Weights of a small GPT-style language model, trained from scratch on English Wikipedia.
Architecture: RMSNorm before each block, rotary positions, no biases in attention or MLP, embeddings untied during training, some layers without positions, local attention windows, gated attention, value embeddings, LayerScale, capped logits.
Each number is 128 + 32 x the weight over the matrix's rms, rounded and kept within 0 to 255. Layers, rows and columns count from 0. Numbers have three digits each.

# layer 7 attention output, 256x512, rms 0.263, rows 0-42, columns 320-383
127164102126176088108087145155099147174121099110091124150118132132186121151172150124152069177118081129142160106117143091197125119148085114172115111120128108132092106144140105084144141139124119
000043117168038125115056095085160180157125086099116081119100054159139045096126131168136165083152096134131164108089124161168112150123145120177167217140100164203068083091148138100155166131092175
069148154124066180154046108131074158110103083105186140099124107126149100169148091116088118097077115086091116120149156138150150160090154117129155166159156076059145130167151149123121128135128134
176084121112136121142105167061152096145106123089209109073156161127075120085056055123143154135081138109143185195134117145119103118126140147092138104145108147093128102176168181108133076157124103
178094120186149091160175134113140153105157157107085164161041209193078099096147105161172086078160044080160106125112140141151124136136136132065125145115091156125161196177190126146079127134133138
123135137113149055089092200147105161142110129111105134113138046157168138139131131137175094187114089078153118104118163113081155212159184070131176199110119060075144059070082172168098124135154138
114130194117196111120128121129053076105155177153168145134147112097172135073136139067160117163138068110131140130156133149092113128165146133126103170125088157136097097168123072118180192129110075
096081110091123115128035186129120133123136134138173160111151121102141116106103106111089130082081113093138133154069108101123145093142123038177156137150093130145136073089124138130115116129175100
114092070133115070100126136118097140137140140151188107132154123128141166085086104138151142103108094080151150146121127185098142134101083147210098157160135114126172106164155109180120089164089112
118105028118107118116106164125194098185161157181109085113155045094140078122110096077170149070107102129115104114157103151168193095121116076215130145149111126151152074127208149146118133121158155
075160159129138147173130111096097103087080069074107110091134178118122116138095088166136135097185104165122081173127141116105167170133147182111115114136149130129099134143058146140117116096082150
127146118084132126156142141148149144126086065118048138191150093102175143072156183160145142099149141123146108083156132135156115194085057170185078112122143086082130164172210146119128095148191122
090157146145105128112132131143112120079140146129145134143143168126105114146172101127117162160112155133158059131123107102088101177096140103147183148160126230153146151142139169100153102137123033
202135070097083138100166094123088150164183131044169161207113158125118117106154124080147127109128136072089102156128118149073177090190157146176072105114123177172095107140096096127081153125141106
086131074097149076153141137159151145106114090165083080092046137157180082128142116112194103124100113052120132092079144126131164115094181130113122131186144101133134100185093120125106136190130126
164129178127114122149168151152151095157157112168089133180126140190143112094127066086147127157128137096114089164130207176132056138150132167064157129169118110160131104176083215150117141115157079
096156142141114138167138076089166133138135166157126129148141125167129175082159141090132059133128113132168104115129160158106160115068149121151142152131103123103148115104118126114047159123088128
055096160197140141096172099105145111148137141104147144055158065160127112115124129164112077165108101130139146124130128158101210131136135170107140097158057117122206164139172123157073121077159154
099133172144108158138175164109160178101142118103136164141113129145105081145168105111141122165130102148167116134130157138185108181136108128192101158102156136130087143102137163123148092189167158
134112142129114130170104179119188147115087167145157140149200107093117141108144151136081155118132087115085160134096129096121139115111129134077086146099163085118103092146157148184146141101065159
111139149104122088170125100141071072101143128130137130163181159129108111157128086106178114098142168181097088125127213138081164162091188153044117138068137134130180126134127116086189139132098116
134154117137143149126143114138118138125103113119172063128147181039109141149121174136146127122146152186135143209138074109082127158091172123135138094136144140138145108148088063095124130134239143
128105122190148107158126143127164090159172132161106138127122107140087135169081140223145106141091164125118144098101177118151207094084138122120190123160165153084162142123158160149119130147093136
134103159092108091113150185128034164191180079136140151172094141156136105141184232109120091113131165100136140157146150073135096077081150095121129161128097115186128160167144117080102100112089169
134158076176083154139077069140101101120129197124150126102116147138107115066114147132158147142167059165066085060196059160130141173171113118132098117151118115108174123105102101120123134179089143
133173122126130133138176160100127057088178076252119120087101136142102110148146178127184148125094130161084127114082198108148143101183088044117153112132166088129105150154108116109101133199107156
144165112140123080095147088129139116111152110142101174141095100168086144099094184128127107131095134147127126154101128132150116133145188149159172102178157126158120116140147090124107119154142082
130115140124134078104115235178086113121096122120168177133115133096104110115174159072148132116125102130118137102142090113129112155095152116145141128121116068096099101135155130180152128119086159
123097126157176113085099127065123149156153083127161089180105128110131117064181142162119124123136154147193137113135161173124138128124137114116065101123174112193066053091112063173128110132183085
091157093127089084091150083135170082159108067153082160118089098099102103139181080108203205172065144164174147101165167170194110158164108224089149153200183136188180119140125130123148156174099106
163124148142111175147148109187111058087131234121107172141145067160127164100168110140041101152102096148169106158183151107063138138121082041179124150120198063173148103118132130127097159122130174
112177167108137142155084071111104103085091051160123136084103120160058128140123106144097159064152127116095088147137143156156140101108097072108167180109122115083132102144091180166174121153148073
148090145127123190119165153068141143141097166110142132068131089140137162118108160141149181125109118153127158179126119112146174160139196116115099103067165077144125125165151074129140153120102108
107172131176159124162129074119135207115176094133107105115134155115090106119066155129090121028134125117119153157140073136065127122157091167129138112130167115126093169123167073140115123143203114
179139080148089092192155112173150093061087136195143098154110113117139068145069115157169032143166101146169193109142105180087148141200142106143187140111143075120094128109109142102098098107116090
178131135116165090159161073165137177081134124101133105172196118127110207056118159137102075103148175086131134184148076147137137181123073147163179096147149053104110089118148160059154121139157114
184161140141158156125110183130110152101136172116097133130142099153136199037085143178152167135116147137116122134111076157187144115106114173139164154129130048133081085150150094160129108142126143
106148113153114112117130165162161094121128148154171147094140188108122119115120106084104172158117131075103187115115160140141129212125135159182106134147125103105139119111163157130095165170103190
112134155121133207175079108092147142165108118098098132097082082163101129146104100056143107158074117167104125098144100180159067116152170135196138182130182097149110145160141129102142136147165101
117118090098182116170139149169171167108170136108134131090146143121104147076156060129138156139107120131172140099161152076094106096133118174133102122084143113138153155153158113140104132100194174
143163085137095142129096139135160150117093123212128165102154114125159120092049129103078144145119141099112036064092135050122114125147122101165156146152128154076173090101094140112138215143166132
104152120055041136117084154172103082055166137109107155097075132141166076090137146126176083058068109142155083147133137120122178129072112156097175114073148158191127087115155098174040168110168148
080105134142162099104137175134123067158110126130143147159111127138098114092121135119157205139165146122128071167138136123104111150185171094134101143149137094156181152179128171076128124109093204